Weights of a small transformer language model.
Size: 12 layers, width 96, 3 heads of 32 (1 for keys and values), MLP 256 SwiGLU, vocabulary 8192.
Architecture: RMSNorm before each block, rotary positions, biases on query, key and value, tied embeddings.
Training: a variant of Adam for these matrices, 113M tokens, 7057 steps.
Each number is 500 + 40 x the weight over its row's rms, rounded and kept within 0 to 999. Layers, rows and columns count from 0. Numbers have three digits each. The size before them is the row's rms in percent of the matrix's.

# k: layer 9 attention key, 32x96, rms 0.155, rows 21-31, columns 0-95
# q: layer 9 attention query, 96x96, rms 0.164, rows 22-31,54-63,86-95, columns 0-95
# v: layer 9 attention value, 32x96, rms 0.216, rows 0-5, columns 0-95
# o: layer 9 attention output (transposed), 96x96, rms 0.241, rows 0-5,32-37,64-68, columns 0-95
k21 111:518522449519457492512510548526460469451437547486457544514520526524558411517503500499524517467479446504402530462547527483486514465608606498483481452555490496477514493461503529507489521492493553478555446532442481572465448477509547481428467509519458538442467505525593472534496498412523479512
q22 106:431419458458472476483461545484516420452478465470400470509543403510552479469531470439563516480503506443485493540495527501528535534495515490544491502489506545503437470558582464513532509476535498531461499495547447457501537487492512495519528494447516463606504484506551575552409548525521468496
q54 102:446506461439496503478411555424488455443534472523423508543498468498542495526528489520523511485470520501442524581526567504462488519443508492548430506497469548556489509499564486450500545523487594469422500536528479511489500419464505543538512474541479455601514456489562573540496535530487517478
q86 078:488514473549479578469468508555448521396423457500455560501545494567529488520511509524556577465534515521514461497496480485455522563476500579517513526452505527498506483513553550597488503491516458551497578529528503521561468463596537508500508513521553535569519495461548488548435547525543491528
k22 100:469515494550514444499459464409484535363471496487400428492507473532473502534501507441489535513493498524434520524508494516455530504560502474516485514413494497481432519454533506488500545476476516513478527479511547453543508489409558488554531532492466488532549491520486615469487520576441515468
q23 096:457489462493539499510458499525433537549453621483502475537479493498495581545456478502497519505566541515411445555508501495510559496495454549499597501539429509477462464466533453551492446544560520553499542505517448486526528493445463437450513493538483502470504480484510494420473481481594532536
q55 102:453486490508556544479464500479456513519433582491493533573507527503488534531469472493584507532512528474430472563509497501509529534506524589485563440566445560452567494446549478520487437538503531546526542462484485485535506533422475485536452504582498542476506462522445500394460480492539535514
q87 075:463519513502479536452496530476521482530477570493458432518548534448495563539419472460463527490513498537451434547413558523490489480495453453458509413502485516484539504484555475534500505563536464537461504477506460547494601487377461465486471516518514453514542496427481458426478481476527516550
k23 090:472573483535474532540507459529477498490504527472544476519535497456501473568490475525499435491550489486486503485499496597447510480477489550481496588551516461473539513472517489549452508497473494496529548439533527449437405417512385457466509498583545510513508405480459453485513523438538484557
q24 102:578473569539472429505436482464551457490481499547518451520464521510492536472457542489489492539481460479564468567463430514545564479477468527499483409485446425432512478542479492517473514528530466489514489479493529503478603521538510473530483482476467476513503523589448532566557581545447470461
q56 103:565453508551472451466428497451458487441430483545423446481477532512473466509437551515499491538516492502489483551494450514556592501483513513535496405478464431454507488514540520514483500510512523516485482470532545485506613509518504424517504481510458445480515538580464550539521574542425507466
q88 076:511510474512476479494471445474565522433481511482517480417485514493484545510482553493474535513536435492577489574514503558404517565462477451453558494505520511566479517463537532440473559520578501506444515486474492496504564551471458542468536456483429459525556464512390475436507525556505517479
k24 099:490534483526533449439444521535508488435498511467579519533493521472462396492479632519450498546498530498580480533488467497506486527524525489564486473450507457508493510459457519485547520445471502500514511551419557514438556529553561490505463493481482473535558562534480520527503549511612521492
q25 101:568482488508509515474484381462464527562524493588517529509434548549498478542538503476456510466501558523552495490502465527436449534503510525520544464492471478489514470550510585490507567530458485419453520518480573431434463434493495523527462473526486423530499516535479531525503471550467500598
q57 106:508489508495544528448490430445491553488508555566504466531436572557544477498520508502419518458467542510498492571445528544473453523533501493501495436498443528471553490516512563429502500555478530421472454536471560504441444464476499520587486446529476442557526454539507499489496551564447495552
q89 087:535482478498511504447497455516474475560557486635539531558441597483497492455575484458467473532498530507492528500456450461479434488482462500495522460494448410480512466557479507521507532495460472525461548505519518468418506441511487544526517455541510401537444520533515561491528436549471512521
k25 095:596496508485464469517478531527495458498510484475510476481465516567445491461462524547542529527507528516512507502439416467499557456501546480520446461485514556526514489551516581496463492499547581424527464580516462405435593542550468525522532468519533453567575537541467488532518526533486509504
q26 095:481484508483469533468468480475500510498488532468487486505534492431454525433562462490478439487380535539446566580497452466437464445478470491462501475408533525553573552466488535501525536540465494468516522483489543539524502530491532527545531459453500499576531525486413472487453507467500456399
q58 113:443418511452452564536469538499506512521518487445446509455542470454451547469595438428553469538441517513528533546555532448487450446552471419417483513420460510573489537484546534534533506540503510443532508504468493520512521524478500500466509499459500480520573546489504466504431482478521454505
q90 081:418460538477451500553511491508492448437480524425472456447503452507492518542521499485515467471537525494508567594450486485544613523465491480474481488508557515553504593460539518479518454499542546474559497468518478446459479512454557559518499520448439443562520498519429491563474534439497488491
k26 101:540471393510531500547521445411515482393528560517483496451477537498516557501536501555564489523463519568488544544486472518423549499487527552522539477482579458529458515488539526568538552436507411491509497578522425483501545523496519478502532501471511476522511491519423534502519449522500487529
q27 117:488467468535545477492508519462361443484511513387526484487496554501527529471547462522502491519550518560477574573495456517522487499531533508465527443509547491552458507508521533544560500443556488476515489512598493535532497481545508533521547485499502466563469496538508563491460534517433520396
q59 097:502487490512590484528499498471426437445510507405482500511536544493521516495497474479516508571551482591501570541480436501532490519531525510491491446546560474517464483524477555558551484482557543535516569488605525530511502454520495518484501553529535449511424519520431511470483527516422518410
q91 081:435491465524546498507449507502526415518523511541479535526451578520477539491584492479487513531500480482412582527507500426453500464573484510493461469447500493552502438514446578534553530460540521495581523571570545510448512526509540502421514541557536487522524484502531532476476508572504524543
k27 100:532514486502545571534465454467507444486422525442428558444523454508543440564496527433498490513491537573478521532524439485445548543516483482494480501488545459504480580536495590517530431492478455539575558504454461513465526489501582488571494533557481524566507557522551526498485494504524500514
q28 094:522506563511429494480459516460450445464481462554472478541493446522510524499429502526522552583456485484518486461552496450511554479521507509506564495512461469431405443569406464428525525579478513517462467543475525507439511516500400502467459512461503513471515489546570484518468493528531483444
q60 109:525492529544427458493497468461427456478482451505466491513517427521528481486463491469576589526453500495528516427543438478487536555491526535585556473487520530418413426580453499462508475508514440536492476506470498463453487500516454530505454529445541512485515523522541492524485511492499485382
q92 079:528518531527433504566531488484505496517459464513422503475415392472500438499484516505558522471357501525512472465589449478468499471542546546519575566469559508485457539472501514480566501496520526508501487497461540525443529557509519514463507509522478542491470572516518542480510485585529477489
k28 092:448444540498521445514516521564554483403563505467489500480503489481454520489487489494457484542452514499587567464536533492505504572549556601465497486535424518540473467504474477450528448547488488503537483539466481550530579504553479466457469477466491572539499554487528559511500564527436445459
q29 121:543470543515495476517495404484436469441543507483472443483511527534531465557534430443457503521525545551468514508452519509505536493469531498486467502473495545490472498464464533532474476544641531459527503483527547425407473458485499533538517481555480397526517477469505524493493451572534579508
q61 112:512475535512499532507501412502473441512561490471482435450477518453492497537504425465469493506502519516468486499477484461458537531468522543467513488450502520442504459492482530500469427548639509484557518479507553435410500447498530566537537472567477447515531527490466532510512432578492598500
q93 088:535414525552516504573546469442466452527462504456438394442494462490506481511496468462547536496476566507513460565493486487491517528473483447485517499506536561432443492485533526521536451564568535504479532458498528478435534483445514531558470531510524490544560387485449512552485540545475483492
k29 116:576519505538571426476488491515466383515545495494472467464502584505500492480511460456567446481519516515465504543445485507488490481528502429455452479532520473382457476495527491561521464531529501522515519477499438440477586417529454453497445525556511466573538506519486532476441520490497502500
q30 092:520509474540547472542496466436482484504535530512520462512487482516472528548505447512454487484522506448491443524473502424479459586463502507577543396505472468479513524530492523499475540439565487463508475510566478501531461476490451551606500457516465550574527430553415538463577515530478559474
q62 105:467506486515580491584485542492502516497471465473606464512546470527485521551481455479462458456521488476496506555426492428544496544438538529516468440535451502471507534553494481541482454478573530438475499518565441481514480485499420457561495437475482534566513420523436544453523532472471542508
q94 085:501432495422575495530502561568507443531543516495533417528496516535494483492476454487500433580521467482426543492478495473601517508433509490565440458570500504495533505536436510491510444499559475492478537469544473440436470475470478481589482521538532455562495500467475514510458449506455524517
k30 084:466553480522434533513433449510540458437541510472509555542447478505455478533508480463448461422527565500507485459423409540508568485518455413484483445479509469489553494453557535577524415407525477462477541521543510471494546452539510498480481546509477485528507537536515463485533526523496541478
q31 096:556518585508468434564521493482519479505494560443492476528519475462521479497533531554432549504504525527501547579532463490567571545529511479500489520463538499535492615460490540459538503502517520497543442493531557512510537491420462567522548434499464431481467499489507517585434570508537522531
q63 103:480549560478412511549500521496479480481427514480482548540558495470538493493506543539534513442529530527523425553561463491546571538527541446475493521477531500496501572525474474483530498530482457430538420490469539510430544545433485540469552454451407480491464512553544478530490577525510475555
q95 079:443507529482423534569508520529526531521533511568549489534472428461511491502488577507492456478504501589512510569504445518533532499535474506505548507411566474531599523499522478511496490571480552437502451538509526457476488527434505473504543440438425407501456500565502539537464504515510522500
k31 094:562438443499492521443447493482492462457498540476410523462493456550474488489396545539497467508500477484538494565463459499429526553506453496465513439439504491527437452430434500490493558444498469562489436515426483516495551518484481486523489516442508486412570556511501469481451517467546508526
v0 088:443472475476527505453468518447495539496507505499521521495515503486518443462409484477536467561481428472460508504528470479457482464492569554532513495515518532472569446429558477513499523488488426496483497537498568502449502473486502447482474550481653627530508455482539460554521497490453464526
o0 098:518573516472394517464533370472551495510463545540472466470489535537520493502490480441492459481455497487545527519518507496484543525452433532494517531485509488557530506539447552518478506494518477504471479539561585565431504553529538523475598467538566495535528479522571460442505501562501544529
o32 103:478493492467426457442548419483522485579479529452519468549524521523450513400535476413515475546477470518476486534485538467464521454494508568564560492493471573478526462516519503530480555497478458466487502583481547508445497515461532552469582467490529507536533446480561452480496472542474579538
o64 084:464542472417481553515533412545507450465493588578445463472497539499498492575576455464557466526511481493472518525430533484478528469465502493474418515500449527545532513575433564520501516441489502544527519489565530447490462536520506516485562506529531513569525492454531503417517487536464502521
v1 105:517541532522559437555520481459494580494591459532499516471494502438550487546476475519534562571494505508510521496488493435452463486584427524509442516497565512525403538478572542459493448486435533484447515587488511493482462509509453462521518461538477559474495505527483474534519490526511592456
o1 113:439457464453534481510492532449445513537466518477519507479518518474438527478431473574380498535447525449490521500447470506450426500479525543516492534550533418480545496422495503542511512505514570465537464510460439541485543475487508518537500449492436491488498542462521485458530551480396585484
o33 111:498452498472562417506488527467487530540549447525544517475526532419510573456457515465480508510470521481474502521439468490438472535483508478468504528564519429516488465458469462578463510484512566489493528547498496507501563476564495535564507428504488518491490507433498505446509427500359582476
o65 077:545547522539528482499527531533546433512541456485545500466517557525514557447531523544437393454431522452465520483429545492509466546505504451560522499536541508446527510517483456548543490503492525470493463504479506511489375532518498526521560494492581440468534524514516494527555402466516562476
v2 110:507432549396528531524528492516457454441563530512551509563494575558526442558535540532510505475529500500501509531560517526552483533494529541492494379486509465556496480430459549480434438473479472475506563473525570493446477440459474550505489472483477513454445469471434521499477519543502494478
o2 134:556542492492466531446561541447522478546478489532435521494497562523450453520487456514555420478470520485524453504465494473520441500465525445527409367449446439518455541481493481539434416533527508531572505497540507481488496493460461537514445497461544459451477466468467486504505560515530502541
o34 112:532538514468500518431475544429471473528445489492464538474503523514517466580519570521563484461496505518446470473502516486562407524459540579496464433453474417536511435517521552500498425511532572488557585470509539448546540520487498556507481511444467495450475445452485440464506529520518487515
o66 072:463469488542543410570504469477529429485481512518520436487429486477454419503515497493470441469537534513530512474461550509420478487490602435441516446482452481522458456406520538553537493483469499490542570501465497485480416478475443508507428495499447465539482489523484488544475520466516441528
v3 091:449514525524522558556510526531517509429511413471512484495535445487593445639527514554551532568522566498477455512513487485509548480463532574514487495484432481489502427444479482496464476429525491515519504491440465516541510402437483530492458503473532447455467506520503481508475539503473482459
o3 108:497578509508482605476486473514440509551528508541444476425579500482517537453538501535514432485445497582507488564457549459523507501508462486504398476453445444454518500444540463567554502489540509453527523480540530539470539464519501502495458561514518500463528502498433504478487568458444554471
o35 108:504561503533540576477454463523492462571522549562438518422538449518576508524516509544518456539463567541497464473456540435539518544472511521480479464450402483463509474485485483535549507463567552498508517470507547522520520488518473564491462569519477496440504490496436494408454539495444521437
o67 069:452489519497515494475495462549448533480515542594461494428519454494504441476534465493486464584503474494481541493443559526450492435454551488406486489477479392547522552377514526555485499473503537492540509497505502499442500476571523489516479515510398514552556495468520520459542511480534512505
v4 102:436481543512502517522453544483514469492508436450502584576448477454522559502487542508514441410505510492490469469436491496539510510459470476563426516548428495539517496582483458465533507467471448541521496547556471509562572491481458501427515574511529437492496467436483539529467503475511453432
o4 118:575456553444477540598483491476440575465518524512413447525503500465603489521437604480520545512511513508525500478462522483542573538527434505469531490477494536474523490503503511450524505456448434432524531456526521450492554514453489483453558526447504513563493490480455446492519502469474508464
o36 095:485459520453496591608505532485460536484463505491457529523535523475549526550502553499526475527481509552514492454488465484487571579503469474518519427455419493485512524479497485459503521448522360505469449470537458486561569519488418491487527605469508484518468513473515517522537468513506476446
o68 081:446479474472523581489545487491478638493485535466514540546525562526493511490467528529511586558515437481498439521490446471521515492478457562524495457559446522494550541570529466487487376454551465511490500458474474507510541441444537520554501516475489496502490479412487489470457502527450501518
v5 095:497533536597528488496571459534486464518474508528473482478500554497442606607503536547511469584561551445554564524483568551512481436467506494500508530486499483506464467490469507502442487466497491523554487525510523515486464490533521539498416605496524515507507546509481467504449490514560571443
o5 112:488522489444506506480473471500521458527448492520464466488540500515534478488442471566474543451516480524605420466502623429552538484559458482550469578482480501544490425494511523499508516491493481439497519452436523478494482530538548412482476482491559526505514447508578508498534466407467478473
o37 106:492524497490592477529482507488516469496505517567507506496504476433491510580457480602515472486546540463556478459493567478578512496518515497482473599491453499500503463525497511521511527503519549452515494422502486515506460531520558462561445507473515570556510433484534531416513402453441465423